Weights of a small GPT-style language model, trained from scratch on English Wikipedia: 11 layers, 231M tokens.
Each number is 128 + 32 x the weight over its row's rms, rounded and kept within 0 to 255. Layers, rows and columns count from 0. Numbers have three digits each. The size before them is the row's rms in percent of the matrix's.

# layer 2 MLP down (transposed), 1024x256, rms 0.0529, rows 886-940, columns 0-127
099:122078183150129079055142132121167069139136107151101057136120150151094179098160149167128105110097069096093137094166137081122153095195106130162113164161155191094108095175154079131111128091153126184132131188181160105091180129134169121124157176110138102086199103108186151091139115179119133109130134121078118178116112149122189123156153129134113133106135102145101101143163102066093156167066
103:153227136061161083126121101096109086131128145201137123157132038109142133183095140152142099093128144152080158051167089115134117124171106115124147136174107083212137145152125167166078139104103131080171108116104090127176156150095153141131162127106139093083113160134142095143163158133124108148209086122144143103170161115119096119182142176110110132171175142086129077163118166088112151125140
097:129113124099177143208145108163145142167136101118154065099148097198184091124144121106118072086106112195067152079135145104161086092167127126155124195139070150197138116148115130178095076123150135155069092163119129167163179136089122100185107083107177121169152106111116132145091101088106203091163114138174134107211088133079182146149112111114094167131111107144116125142155101130086140103098
077:122118180074089094112149128089090145193105089086042151141117166144059084151134113096115110152149129098169000163118116162110156098132151137139112135123143156107153157169159147087135123117186119137111143152121126127165115141125148117146158115131124125094082170111158096158126161144121165135085149131115147121150117126143171135120081124121127158097068151172135151151111147136122129164129
101:126169123106019162157117128187190109150118140060120118099154074103138154117137073159134103092170108115152152151143051151097111192108090082143153225138171160187122101174164160148108162157111102111149131140185072121167126112111150151169151172076132154097134164167169139166123112103089140118132122038144111095096181095101110093167102113126093129098165125148065122061127146142104162102096
093:148080150142077128151152139154121119115130095133111103147086132137142160082120122172125179128114093102124128134155108107098188141137065103095105144122134149114141054068149125067148146128139200103148121122172197111134132086153100175144186169119135134102126152125111209077130078200095112115141105130130088146114110167166187166134129180108128154058140201120168104146112071120169094126130
086:124105132158111134139150137140123107150192154094121163180078128140179175181099150108120106073078189108081127140126132127180087087163118209112096169102173105176129099119135105113155134156149141177117117129053145143120110114171128142143149100109143110182148098127145135108148147123108096173136108112111102114151103144139122183120086157143128147116111191119148194129131114145159177124186
118:107099154093169162091133105132126157050109161133104190148151083118101104150127109127078130138162125145115107106139099142053153109134112084119166143111190180139132109147111151091111091146145152128116104093088152166111077140145100131112126121148142172105225174105180128092117158114082092174142164093109132105133091148077090161083119111204086117098150154107142178143090187075159082137097
098:134045154145118077150063132157091147114177061079135108123134096123133074162133126105143121142175172126091162161179135095097106138117126100189144191102135116153119137166163115143156146119155099226143097136134075092134072080097125116167110215194167117134133135113099107128208125223146128166156104188122131133170122132156157144175150140141160096171124137125130207134069124174159132173156
093:164118045088151123106141151113118135125136094136145099086166175150166186175138158075110112117134196134137137149045128138146065109092156175222134139137119073108112127131090125209146076156117128115126120199150131116073159108127098142161145137157136061161162155102177174123116119117134154108125148117118179159167111147139106108154155124110145102095110129187142112140117087181114178085123
101:148161127104079137129144100156126195112119184145164085176161088083144122129125131143117171070134084130124138089155141170102134088125159129158129132163183109147077177063084139104169098112153177135098153124125141140124139071155141126173108151102142154120086188154128178126115143181057045129180208138037130115148123105107144084117151114125115127110150115141114111146152133090121186098170
101:104106174122108095122196100150129168165088096108155110119127146146144136065132120207145142137046100088109145122146122117115181161149152164080116170167165106161119119115200140117113158061119168109159146117219134134127122143145102126132105121116129107109134031177132111139126129147166142115153084120095165199113089154112177092170151151174152145090116117178166085075122101120085091092081
091:087140110102132113129058140153108158119158143111144103064103105105112136111110177141180167100171117115083176145105124099154087173179143140156112127139153111139148111129162112167205164103141148173160080135092073140195147122188161154146183121139119167108148129094120154160113132085051141157132145133066133128096146084167080080138134133134137078180113185080123132158095076191160097121082
100:119185101084121115118112149151109157194128101127207225149119130154140126120121080150089181127116111124165105111069107115081158115120121071199134102195170159163180106138075144061147157108093094107128118131143148151135165152122106125144149096155171121121133141109129173117031072112115133173170110098123136141131134091089132160123126130135106126132136137174103179164107111098103087158133
080:144117131111187105144105175066166145095139162099131168153180128032103119090150112193140089178138137107095072128170150128150188091115083168185148097139127175143153163104132102150079174089150209141101153151117061107090123146114148162111106140122175057113114082097128159153075136158101107163132145163096134057148063167090099138162113126176124123160174179132098125124150214155141144086174
109:117110118143142131084067109129109197121120081121063102135129119064103156093143156131107123118150167137145081081178103103077130137166201084150161094123197164123114122151133151137121078135152155102154081124104132113144202155056108150088150139116115119148099101183107114112143163141165166089102150140102146153177127102127121118230165177141123143136171155126116150135127116130108165165156
105:129164177074193118145136163164084151103125121085128176152176089120096155162189122129104100171116150144165149099098168078149080126103066149140116143155180118126173122088087108145113090089091134108167098128103085117144111137131144077119069077146146112121145117168196103162155130165168099136131123132104114119174087088157128156182115133118180097125125120118162162114111124154131130178138
095:117133151165170166148134042055128114080101177094152146147146167104101190097129092151123113167156099087070192175055081196086176110162057104156159177126169087078134140156119060160109188148106140099084140104172186112147146126155128119113147151157108101163186139140123124137171183078155098076121147129124091096115124127097120119148121122054136139167101130121113112092135065094169103134118
112:121153080155164169129116126134167155144128125135184101123141100142118138128123135115106171128119189112090156161105104138136180101090002097126096177179134126080201129116141110112124144159115117124073137094126120097137076123142161088137207122127139146130147105123193111080099163093118106142108065066104132106121106152090152138073208072155103128119122158108135162076100160149135111057087
085:153107103108105121145074102135135155137133104147070172116129186122120102128099115117119118152192103158095059118112083140130144139160124111083161138123148102136126106081153105054181114149069128103110119157135183088156114157128140105095121120098150129130149132153118119177128168159119103082190145148125060113160083094109098114140106155193135144120075139128181188111127121163134158150137
107:125094067106145139137108113147098120144131150154108080145106118086162132181165144139158113139109099166095109161161109179126124144106180145098141138139122119120144082092110216166106106138169213087132146139126118090094194079134049074078127082152107169148129146121150112137118135125182098132100128099134123122138092155100111199172110103138129116154152121118160127139158125154129207138122
086:160177122215131166142138122198156134101153170114108147131135116087149147137118155122143127071119147178121096095156107120142176111101204123135121152144177158163179101138169198101146160191126146071127122080133147116180144163164054107162076132075175108161177136136109177173079140107103167159137132104085107158134129140097157124076192142172121200151091092127116088162147160149143153114118
091:134092186150075082123118146103142091098161132141107129164107074106096117098144129125085085168158163083079080157185111185123144126160167131132121200119145148071185044094158120146117103138125126147129152135161144125154153102125128115140177097090088094124184117178130167161126129106139105037119160078164157112150103094157122178153154135151089147102147129106128180158076113141151162101154
090:093139120128153107073119108122075166147131103074164155154148142132075107160188140130187167055157130112146140085107111154180115124089114146179188125123092117158129109146112118151128148121144101153156157149125120155122164108113145124116134102109140094202137170109151115110132109156134148092165172172105157164124139103171136146127116113127143081065099137146114130157168108111103148079135
111:081126126150189128110156154133125086111047128124075091147138102148111124097175189173165129095072099141106171108196120113110121097139140171045143122120163127156020108134122144120130099084112124154126112140081134154080127125132115153159129095122096140079136143120159135128105123225162183113147129198107137163211099206141174159143162071139125146137117093116090107112087080157090208106112
110:135086141142149201079130147129155093154127130149115156116140136165147107161106139140121080128135141157139111122133130165053057103105177139128163121126056150146177169180149140108120176174107129100114060107109109132143140112132170109139123141149132163114115201189076137132179127147121119133156182152085158099225090088134104093126123142098122142129124074138100153089118112106061100094088
105:166099122128142096136071151154166145121138070115147108149140141128112157106211117134170103155139194096117191136142112127078143092137069147154158075146172169123092083134143164059082123145111156153158132173153157205130128163143166151134135172107150133089159116177098177126137136135078161083171206155156134130126067185101140172103163148175109098152147139091123155104144111162125097195141
097:156169120106148121170096131095141093123125132163132147174125088079078161109159142161169110162147115188114113150166146129125090130125139141157159143064085106155134155165108116181122143092145107073100146093096136106167164118154084113124100090180166087147138146120178167162165136087136169143141190191094123122174106135180092163168118137138124132131062158143121169171181177164053123085102
100:120195101190123096134137141146111064164182112084116172171126100155065100024130153135096164139154148095151112132101114122110118091131073085136151109107128184106111102119175150141141125096145122165130114210174139117084127092153136122120149074140164195111188093161118131165137122095151068147152069080096163107149127123048109071155124091209155136109115109067181125120168138167101115158190
087:138063147114112129133118096087180127128135122141093093070138174172128134130121133151101089101053098115106154077191125118135153073085148132087114133159097102174174187177118098130138077112131067169101108169095074130181161094132089116132170075131170113204116111150091142119087124151178148186149152140130159083111154104183129160121173161148103155155136096149163148133102151183118122147159
093:144152160127130114108123131166139091104152142134132137082167176139124100128102147108068153201111094160139145149163114134146167082087112176147071128145078080120177141065126133108168146160166176120151134137125163101123117088070096117091095043132140166119154121137146084138112138098152078116151079095153119135156077108122194093122119108118114084075146177138178100086149110115071150112175
110:113123095164130161160093075130133152162162129123132150103207142183132116179156101097127133117133123112135121136096147163143076160120080143130134124091131103144127115123174141154138171116199159060179107146152158104120104112064145212132191129154068114098100155159127151110151177142160183067120150174146186060152109171132123139120119124101104099166129180125141169185137153129109168079126
112:098095116109153125153162167153142125096059120081151154161128071159119198107113104132058109193147093131073143187137087132142145171152051139065137110125170148143133089145127157170151109152183118148130116121090142109180078151155128108138102135090149066116179121104123123145124113063133119171108068175104123151111066151117139092146099132130051169117120137121088096136183145165113126099147
093:105065114162182164155112075163110127128109121160185156047149101103192107080099098155089137125156128142086181121073151153111168136141102089130144086105192095172141087114095106145185078148084141130100133182092111138196061138142137140223076113112133135131200111091119121171138168101097168128163117135190123114127102146089133112164143195179164149194099088116120134149123154131094114156123
097:101114103155111137147128122177145087083064155122191136137190083120069162136149087153091102158125082097121122140183157167127117110090115095141107184145230122112183105148076125138099111160124131127074209164115113137145065144185116081130141157118120085127177128166069151088144146124122119148150171131099076073175167113132107156137131181104088099148125098140157117171073149122147156138107
098:136114073113144106132163104044107184137147186098155162156113096148128120197088135086218182177132115056106110143137065146151113179087124107110155144150123130107185097151135081136141124130138141125104166094151125091180174131133119149125069156149078117127197164080118082165139080071147094112124142169105099141164149138097058167160132105165104140147126093124169138127141145128150165175153
102:078142115108120071081157108175131115086142086178135139116104061135146135143113108154121106113151115150081127104188159114143150069119138171154116141097110154149125135129139141159166120104105134157089131140101103107124076141199121164090116171121171160128154114208200135151124115171102137140092079201149150140154115091134185094128174121167131093161123134182097137131098216136107143131103
105:115087109138086141127205088175168087115137133138132136170128107115121138118179141142083147163104114154096120109181161096107129110129149150121134166079143128171114133093109103104165085135133191150073078183178126129085130191215197170173186182159152052157050123176105158141091077137096146102161155119141140164146162181107145089142133128113088149079171128113123095088114128123085105150115
111:140156103148156159096111102154120083114114155179187137136100111113139121115165149126141137138152074201149151064038116105147107112119158133117118150156114042129208164166151133111107142135137141133137151165113147086092205219138180146114123161155112201080160184135120147134185111158111177135146155108071127100102147119163201153085099120135117014152133095161138132173157118139145095115159
091:095085161110101101057144152140110109159132149167123131116169135112160207177150130114141051140146119115138240136130107068137112125137086233127151126127087118169066156199075105083174118100108113169076095159147156144146160146139172138115163127125114168075132138107098113139168132146161161117085137113119135179107143123111072177115125101156087080150158165140109192143197128123134112142146
101:133172131116145125120164120157123203161131110113179162185139088161135133151090125167128083129112098187131081089169205071145120138228153121137144104142131138154147124131111158153083092101142085109114092133160114174156135155173141157142116159127153066110162134155133106070133087130143104140097145100146098153163071099132110112095179110139110152140160129186170108121071183100094161189119
092:094171116095075146123137142171125136095136136138110105128086099074234074150152130174141154131096137158029131112148081115105155148125203151140176144156162124153133151113069155144165127097097115147124107139126076095129068144138081112149153187161122122175075152112178113095118146133153078173127139138139185148177082173091083114152143088091116105110106161112119106090148141198052078126159
108:077178191085193071213194121152087115179153090023080128153084186105098082058121132147159152151136147157101157122150182082125168161129188156087070161207094115143160129114133118169095166121101107168145095127121109123100113103126108100144103093133150154171156089139181075098125127147122120135137181142139120182111117167082109131085116166170129117160091130123125141146097151093091150168168
107:159112115123173108142123150096128150088094117090115074141135136129132147132145120096120185125092144081088085153088104077080000164191124145104147165107153122118098153142072120161089067115110136126102135174076099163143141160123072139092106203147180159098078128141093100126151157164085174137223185146122172134138084146134100093100204109125145105158132172140103128092136078157159112108158
106:145110162113139110110113077100134134100133121102152041188124107129174176092144110126132170125129114123133187140161103143119111147112150163124069149100130052159132074091157111190130109098119164129165097125105132213091161140078101130085202133176131160082146152190180087129102165116113179136135176140094153104059056143093214117110112183118147065121123109129094167153152088047157139151100
102:126123090144096136082131111133126081122091127115113107140155172120120127098141157070093066117087115152097169164176140146105086091198094157126118102153124141120129105123151118214161101105163117139093129086149103175099136150176084101161148109200168125102155121157157126153139070149163123158157127131098139120088153193075204135173066126085157174172069142110167131134109172153130154135130
107:168142169158088091168107157154130072199172111133092080141123136165126182042168093128123126170118148131127067108116161032116087079202080161064105143135156100158130135124112154178142133105108135162162133109128142165063147139096131158155089114094191154117202146161105168121139187165087100127143118154145147124178098126118153119142059115125134168140172118091112142122106127072180120091147
094:112128145151077099156134185156108166131167109080152075159110136115087155137073186168132143081141142176145112095202188102102101084145113072086095085115050144102154059151173101131081054091152143091111125156098075118128075165104101103171129132119195150142116155157154099159138111190082159122114072108102105104208117069125100144099118125127108192125149160142203127124127118139119103150182
105:125129072138162186056091055175193176111139173074128177193130131157120116070123114126116076101109159104168176066174156109101167109162164197114153176125122110170091141106162164071152123073073120097118061150123164194147122116155135152148122115177197076115120134174145126148136123190116132115157131148125118082136130161154132171113147105086133102122086116133102177163098135125143175094107
099:130152161119154204110059171097128139133145085135075058113180134164165183117162080088159191104082105126170125194153128077165149129118072163143074177103109091118127143127085126170099123091149072113148124115148124131069136131165194142160070118160147119143146108093152066123118099202141119131080149152167183143117083109143127145143145136108122087162062129173158095075160127053097146192129
082:135174129218105067116123100186125089122137102131145101139184108105167118146172119060094128161108058116132143166121103111071145096153182135143119123097156139120115104118109147135157058142161150155118178116177103162126140143204092167165161163127105117131114144155123175170171193117105060083145155108094100124159099162070094081117145145188135137137091116152076103098139139144129113099108
117:123144187092132136169103154119138148128165093097132127108114188105176130179158155100104112134133071141108160134059126112176107101121077187139141093210139120184143105118106104160162115154111128084148153163110143153085112145139138073097169052115162093144100141125173088159139156088148146125137094080170176109134172104188137137152161141101125100126170153151132090137150115161183094110132
104:101141149151123131123139164150082132176147046085136143114101083128127180077182156188126066065162129154133098099102120115102109131140102163096101100201185109120166093134170087140145174126118084124130075158137107160132145108120110123118144079124089131128176156141101141124212195122077101133143041149073157126062138106170083078122137142136189127123137112111101137112105144129183081160124
103:098068129131087035127155138119161108088131158135141064141176067122140127118075143135126144101129161109165104135082148136126130126162118138069114149116136047083112131103116140179129103076104111114164109197115116112134128142158127142124191121102151130089088084175099121176140122117143118131163068123124155084142096171073167057083107147111214129145136149191122168119104148095146137127140
105:087141168175074107194154150176090097143129116146068183121131131130104127176168136147150053147106163136130146127168124151140108095121140142085108105128163138166197132128133129104160156064113169098076131164128089118060081133131106213151143129170109147140149115096127131106097117180181101086147109153102122126130096120191136063137083159127165137190120152133137110061103151150107158130051
# layer 2 MLP up, 1024x256, rms 0.0838, rows 887-940, columns 0-127
105:118147143122122176110119105055082103117117122155079144168165120161085085149160117170162124069113100115156109111131132138148118063088098164116163146140180108098151145075084113133082127109176097063108137165170157106088169112176111094107140125128114114156128085071178168107154145109137109135127080132117126132140117176108143108112102154171138102152103164110140167143192127175082162109158
093:124174166113086134121076130175102146091148129098136134119133113148155158097161152099109178143107185089185151115135126141122143106123160106132104130115130177105051104123120172117123117109131056141136115049126162122121062031118137109153143147100169180113044176116090169139109078102181125149079097109132144088110146099138124125151094082110180134143100134115113109168210118099148168099156
095:117122147127111181118171140106097094144105113153134200084167173059133052135201130101130121131141134136143115133050111146102137151073153099107064116136123148092136050178163165085146087162158097137170183171162071136161189150140093135106101132137150103120064120159127161142124102174088154124150130109110191141131076166137188142174107143112141129129153156071078133130123103096124150160091
101:118120116159116086117113137140079082142058133101135135154113134129121164095168123066089124094093099133163111120080078106129168138122097159110080139171154165162188133140176110092182124122090198175107131084165169158151083105134130135134160133113249165120064138116119121129101135102128111104083099122143100105173145168151108149135170086123116131107102128105164133091104153108122195194138
083:084050147152068177104163144168129108154085128110120092110173062172111128161098133112101092146169133114145171125119116174157105104108100139150181156091137109139114116114119139148108116075161158087165148201095126123151112151138134109177138088149184122130123131147057147104061186088173115149126082096118177073135168097141154083207127167090102161053073112146103085135108108155166124109127
106:120121155108088129182075127159129070160125069108132122155083136110099140142145057110204109118105156162154117116110176129193124143140142191153121171102151163135138067110148147209118133172152101196135124175032123100120110116172206083111120161149144124037122170090113139128123147080121090132116100134129200166137114106127098153123113147047162157118136064151117144142120115143074149089159
085:156157123109127171155071109154126118137151088118104103160051166129097087103211096138136119207149181100105166181099139119151131143152057078156137108164103101047090049116145153133136069149108107165129136170109173142060102115110165137105128085115123166133070125107142155134117182136132139148140145165138153161071179104126155128102136145148168079105136096142135125122138116113176135134184
110:125155175077158095114160142127178103111055131114100119101126087170146070093114133079120132101146080155187111105183114122117133167128122148139050148102061143160139080078200119122142148178084112087116111109122144136101122151152111112041123100170131194145068140129119137106118134135150144079125099168169156130139144094139175110132175118102144077195087150082149118178168106149098126129065
093:179148116124189117137119184109133151119111096115148149091097102184151170142145115165108133168154125162169181198133164100114182121128112156099104129148098129079103081167144099066083119199104147131132103125089133165135113154129132120091144072113117177074101118120127124149111167135165104100099067128122064131159132181102125203162162120142096197175093107200053093124115115148087095104105
095:141124175125147162177159128148056112152110095129131166105231161129102156133185164105098171112123124098188188165119086157089170225117129095145125099154139116158159127108126115086123152133139113148121137153158229149158109163174123099140161144125134086116143084114139137150115079096115137104183080204120128170165117144119148090158098127112099159177117148082114090121092167096118139123162
105:206100146131139149167102141149137074156102073122170136127130172120144117148169100162086115169142139087096180091187110122132215142106182118164058089209121090134149133133162148167158116085129080174151131122156112142177124124137132106120106146121101097108150123096137144153071190129123108148176127132100140185134138113118156058147120169113119110081154113125127100065175130107093073151115
104:112136080106201080108123183152116150150114117102164133066163087120166136161141148157107133140104138112129150164136156127110143165109128140112164102175111204077155086095187122088156171099146130127097161139126140095085159122169063127170123098162118123117168157149156173112056135112085069137102134081090169088164127116150105136127154161119130137136137087092074084113099168126058182126100
089:146096127160133134132143110175123131142091190109134142067132141145104119158093114090127093091159163138178123215135136161118129114085128086130112141146149167065133080092086086161127152167089195135129120163148099154090172206134103126199114134142192128104134227123100137134162138084098109105153093076114166123120097076111140124051114175123127162160119146136114069095079104140150106147112
100:115106131170086170092113064133141054089035146195091164092134156085125044145159140186114132130114143136187138143152121131131159148056071159121142160136059108103171125141142119122108091122117100211117086144072122177119140106216145089047082134156191105095128105133153164120121174132041093084110125145111129132158119101146186110101094071158162133122125148131151139133140119141121135107121
100:140107135089073109144118033082122148150119125179114140160125071113127147104131124168150132152154081098145082115141187143191144144139113151146135151149080163119155132111122134203155120133106135096150145143120103135103124029184109067121139133125079154112134121127098099134128139131143125102110088116120162123151147140173140150101113138054187130106177124137094142168120142096105193155082
102:088098140124119111140103158128171148145115121144078133121063162111066109062157161220129113131112128052184186178129153109183158131151194120138070132105100131094122158142128086163132114092059145066128090119195131125117125103079150073164123162146139161115102145058161139114173150098116158107138129143106132128104133165130160188146091103125146109083140141123137146097139122143124097155109
101:115149138154097146101113105114110099135130104129198202171099146085090094093094115140176134148145097080183150141129099175125144165162122089150117145153184053113071164154158156142133085135078099138075121167160154111160148123116136100139127148130133134077159105136173106173144143125135089118095111167130100089093116122133150071065118113140167096155103108104131133198176122133158121138099
110:149145128141100121109151144113112100118134095163161113132152135131133067097146106139119075082116132144131092099149133132131099164129120193182127082072078070096098175102136043145193159110081164179113115133117080120197141082105117161126145166151126164111174134113099127078113070084149158171091153117164166137153143069083128154126148146076125157140161135086117145121127176148129170090119
102:164147142143144097120095107096154155085159142087160157174112174148153150161121081163145095080130079185148184138132110145161159062145152157114136126111113157123130133079098193108083117171151166164138148137099121132191078066198139115101088184126140132148140126171063155130141155090097128167102087079125131147172172094184111171141165132099116103152078132115128102118097129075149089176097
096:129153114086170129097157170150108050183110122113085088146125120067097147206089149136148150204167110100180105145114141186087117093088102135156160126108085115163174099170127089141139096147133162168182091152168145114134097136133136124154205127133115144124157136137098113094125170180118090162115050136126145117145142100100145164183125129124130120159145116133174110154145136137125080136152
096:121140119158143093165120085134123090132107118107131124131096157130163090138097120138171074120155054149187204152126125170148132144155107160174106120139104201062130137164157123125178090124158110137138106117142076107098103154128069064129131127105069182157056176159118149141140161187079092154140099140115113159089158199143159152149135081199141088085153137170117168126115057166092205107127
106:124196099167132087135159131151104064140200156125128118141068092093149126173144199134120111145152132127138178131096176130129154075147071141097098125143074116114088027130137112060100114128118100148107138112149123123121115151085140114161061115111146132144175127161211103132167091165128152132103162108076145070200104076127102122157085148121194121169106114089145145128108121169171115124146
103:053156133146141133148147118095139156139094219173167143084115147133157192097133172130098102145121162101135133102094183137167135142091149155105169125091095092112144109128157108071138119122160130133088158095167146097142154150137090080059119077145086098134117129148162156081097160068137109136137115110161164114109125031120096128173169070111155152082122151132146182053128106183164108109100
093:166163132118131109131126148170130177156131144155170128188137152110115168127081170063151122155129102123127135110147154128139153111132111144105131144169078117133066093168147046109098165149135144107121143115204098137140147128154114142101109149075183168141166083110082163088063084171093135106148085171160121118126147095110140127131125144123146165149159127067075113149138099196119144124070
108:138122163087174135120121173123164136125130101151099079121131148081132141100179174107130118211063144127123143154137157119107105132047090143081112123101085151048127178108100150097110125131161139136130090154134196165133097147162099120114113096132107160121129112144109214169127098105146111111156170140159168097082161109086160144142116174081189183084095129132071106079136121136105147084133
094:148161131105150110127093097098158068127073122110129138098132117135136129133129088139190148118129104128136134129105139135109081106108108186117150165151110174142245201104101154137192144113147093116162117169129119085102158091177152052148089156156081112154120177142169122198109133121128139139119087117069089107129124088108074116141117149127122160142089143142145146181095143151158161112133
106:115093116186111192117040111081157087116111125156079112120161087113103095064145081103125182102122125119099139109116103104106171180119096148173115098108097152092122159184092115144081129202182107065124154159164144166133124147126183112069122133135136156082195135088148186133110138116156118152137170118117077098169099159163140144105210156121132111121094098059107193095139125156095104137104
104:106095104081155083148158106112132189113100142108113128143109146169136144122110173068099151087135131119118056101136119140107200121148113121103120114172139144128166047124126084154146148155085085125117129139150151142149104125131118183156099163086139157134128135111134153120145162112087116080186097146103194095190163190125094088092180124142123110116113111128110252108119133067144163172116
110:103151155158133174097127073149140102095155133124115145105152164155134067136121149197119148120127171080158154104153136181084129102061127118105072072091032167102176116099102141111119112174111078131120085110109147145057132102191106136114089125131125139145140088133169134129104118137095114193129096162156192082089133138141090187119154142097169138149143084148138127129109170122147126143142
102:132187091204075107112124169156173073139147082131131138127124131093171124129170109183084170162085100128107204141164084104171141103099138165114102123105111112187128144141106200116114134174119072115122099190160118162198120153142099118164103122149155158111151119127159132149069081148056118107167105085085108104157124057192109110121149145096136107157116091128094105140133143083097173175096
112:156155135167082090146151159151130184104128131108130147131106176102130127115121191140178128154108153089132199098120074170061157115125148131154118149102131168126140079117143116116103095111109109059082119124196107119195074089144109106168170139091158181083098142132138061125122088075107172096205160135099123116148150128137163112127098132044121115159140107092137159158112116122160111154101
098:135080117114113124098119118147103146120147105100090120173142145133106153108094039166095066118166122158183172114181155104141107130132115063155134144143148123141128159210116152094108091158141108146119120169130068113104161134131085089152126124130184069133091124099125120095119180115112135101127157155154162130153134173190146155137106142143104129125094147183130094112106132106117100094092
106:132140105134110108157085169194062115133152173128142108168151085065112085117216147132130126146112133124095172134188146094130100103106088102097130105154161108147058135145173122174090087093149122145141097132144139110032120122109137105093098096136109103211149104142146180130113116109118129126138132112168154125130127157187100127132107152128104133083119107146119135168174106143156103107081
100:081142131113122210185143174121109120153097090140139114187082146126117190130132162100159068143152118099136155143157114120081157184140146092119153148152110129175096128173154119124135098124159160137058099108150148123130164078088052153103118145201142071063190124155191173124148085091094105108102131135151141120135113141110107133114147153105107086078127116135093125110138133071159120107077
107:123053165055140110185119145130160175123112100134131056146122152116188186065118099170152119080138110157058129105195100100157133126152142143110084100125129168138127134117130110155090121097161118107122078154162173113146118088092155084107174113164079175106126145129104159136100069148119142150127110137145153101167164184130171151105155106123093147081054091137106156084122142162117155089095
107:143143094116165153134108152116103132143117156201148114137159157204133149157083121110087152122150093143141172148163137069125126101121170151092092147128103131124160151176112097138145145114142110063087092123111118112187138126130140152098152156086087141131136111085133139127117062104196139129094115114162119103140107128138143163123138112188088096105108086158123118171144100195086122122201
103:105151138103136122188139099062111168117103112152112149174132138081127108147085172081115050089188126099168164108103054140133154202161083142070123162116158150113157122185207112115107136122111102123129135139127091096116152134043123115143117127160097144124131108177115129104157123135120103049105111129116141154190159129119132129077116100148111133184072122089151147130148121176099135136092
099:093112147158070127075142114128071168161122163117168083103144149113113155110074125150119134140157116092103033100115095138191138125154104181080145114091170110136128123137146165143105142135162136092147173085166112181202028118126160100084091144086113097089162102190145111126145106150106087114139144136150100108151132150114126112124163125127137201149131121130127069073096103109172084186114
099:132129102176109123101156149118146155152139109124125147131134100098117168143164174139122099094135152124124160110124124184073147067138108101192142135138100136113100109145078120140141128165110105097085163078143161156152130074142114134083171170154152145135078146121112105116136090108168121146130078164109088070052155112120115150179063143128053088134112157089108109092195133145104086130111
102:122121085119110151120188079130166110144172153100163105127115202164113084067082107110121120102144107161125202143068165154140157130064089128146107142146101151137156169115147091148134156155145145151179153089141118156102110104059211126142148082101150102136093128130093154094108128147164118082192105123125120158174141143119156112098144146106094164136105069058072139162105126096068127177095
101:137076146106127118057170125171126107136113118117079138140162081138139190118199126109106135071101045131190229152189139173148126107081110143173117102199105096113111075107177139151134130187148094138100145091124166104134172112154064168105098115163149152074152121123057154138062165160116075147090136122129137149158106119105111159099168135124109133187116138096096109116148160050119128171070
089:129117165095131102135114089105133079111121098081180077165038116122157119142123170126080171135115086088207158117134149157141130174097145154168102148154145134121140080136140151126190130122118146126138078128156138152086144112182148121128116139227172087111097097151104071143142102084151112142117115144145119124121136130093178097195153065125177165160086115155165206144076112116181132102109
087:119123151088180162147132189142124139158117111122074219112140113127161107119040137114106149093094121131174119140126161111089118204118138143101178079162099131119143170062144123126153136132115049105157088090137144059113104139150148121119184150129101097156132091110143122171122148139140091127152115175085147165215140138118183165129131175127136169100139140141122074151127127169077121139129
101:141105058137144151110105182124090176135207121085126182153154109141112083149119129125045158137146126122133103080134101149143141124178149147127084118094056141130159086119128094139124104151083141125091093124154141142070038130190145129117113139141141167114131122094149131130095084090129052226136119157123119113124147159221092174124155157146177154112108156076093118202119150104148118104158
102:116123118178164204163110120155136101079119069198118152081154141132140082145100079104119154160170158041161178140113096124073140127173103130126126164147163186111147113135142133132136120120146127071132170150108147137127120107135148147156094172132140141086130101147117111123164160138131146135078030199137134159091140097092103087119126141100200144181109188125156170143131173161151085146148
098:167097090156110131150149163103113149113109120128101161167146060081123171130077121158113166124145180149128146180110118120130111132143091093111096141104154194170150113166143106120126100130117101100109176178122136106119134101099113076107073135133088140105129128106140137142202131110154133030127135163115183189158137100161116147100184133092132166135128172054126117144099149162084109187079
099:138113147119118088068105125111088096052177103137095044099177131125182160087142152121094156146152154116115166077091186140110107126084117098142161190143085086125105131112172089105076135047166111151104181116136143117168087104152091096132126061106124157170081139168137126140074104161095115085119081093142190091158142115123064055155169149122178139109157094157151154106156109145154174166123
112:168149155144132131138103086115167089159079130097168134088139063118119105145128072157127164158104122132127154117089135055152152134132192146186112075120151098137124118113156099092158201099055173142120107148123081122119128128145125152161105136130092113056120136143127131132122141115063143112112126108164115188163122131126111083156111108167116158131116103176140118083088100140116102062088
097:124105155128173089161091153137101150092107109155117173142120135122116200136133129119095155107147141125169198169085071136105144169178146166108125105120134187121157157168154119137141117106158102174108114090148149132145126114145087083133090158172079099116145134091188132149174114096155076130101142144165165101075116110111152146157110096095172106071122134158144155137113124200099151162137
101:147099169178151156118169154103169173149128135138138113073151152091140091064166141130102111082151078135188145106124143153171088139131114161139105143106091142094132146093104094113149123222154102136183124126151186080108137129084142096078156114122101113140121141119153130093124113115124138150132141110158105080108179130165130162144127131070172115129028128093146131158150119101190063128103
091:153169070110091192068080105126072110117094156147132150058121102164156136075136091135104166109096093088101134131163086073098149096074139107077125121080085116129133114151150063093121116141155144107113142141129113154115145125103175132127133076113106127107134065113170121134126123096124111161138123118151127157189128163155115170107151158182166149136081135099142139132147131112094120071096
110:190172097120096137139195131174147091054104125184114163106149108108158144153120110144123089200193162144099129156140138066094097073113156093178133092125124177130123110124083123150092142176120086142143150171067123168113168100139142137113097098084090144086144091124148167176159161134127069103156136118091113146172157135165162184202132113121118120169129154089078111077110115146090184061117
100:224132114176126162092103130121120152170113092125165201092122178140108157157164166117152062130159096145130112170118115153132145109099140221145123102095131102171116177132147154083141116136106116072159115155121135046135106167148066165106135188107109129090150161145166106127096101129110126152140116154184168153133144150140097080155142161160155048069111099126155141117129144165115161114119
102:089147059155094147087123081142139138116117179106115101102126180132135081154138165155126147141167156087076138151126078117162114124137056203120158099132082152031127144129148102112118171143152085130120140091188139114115096125093149146112156116093152153125172203130210092149067149106169108140150095105067137105109071156143187091148148097160170130113110114088176128095067115147079151109125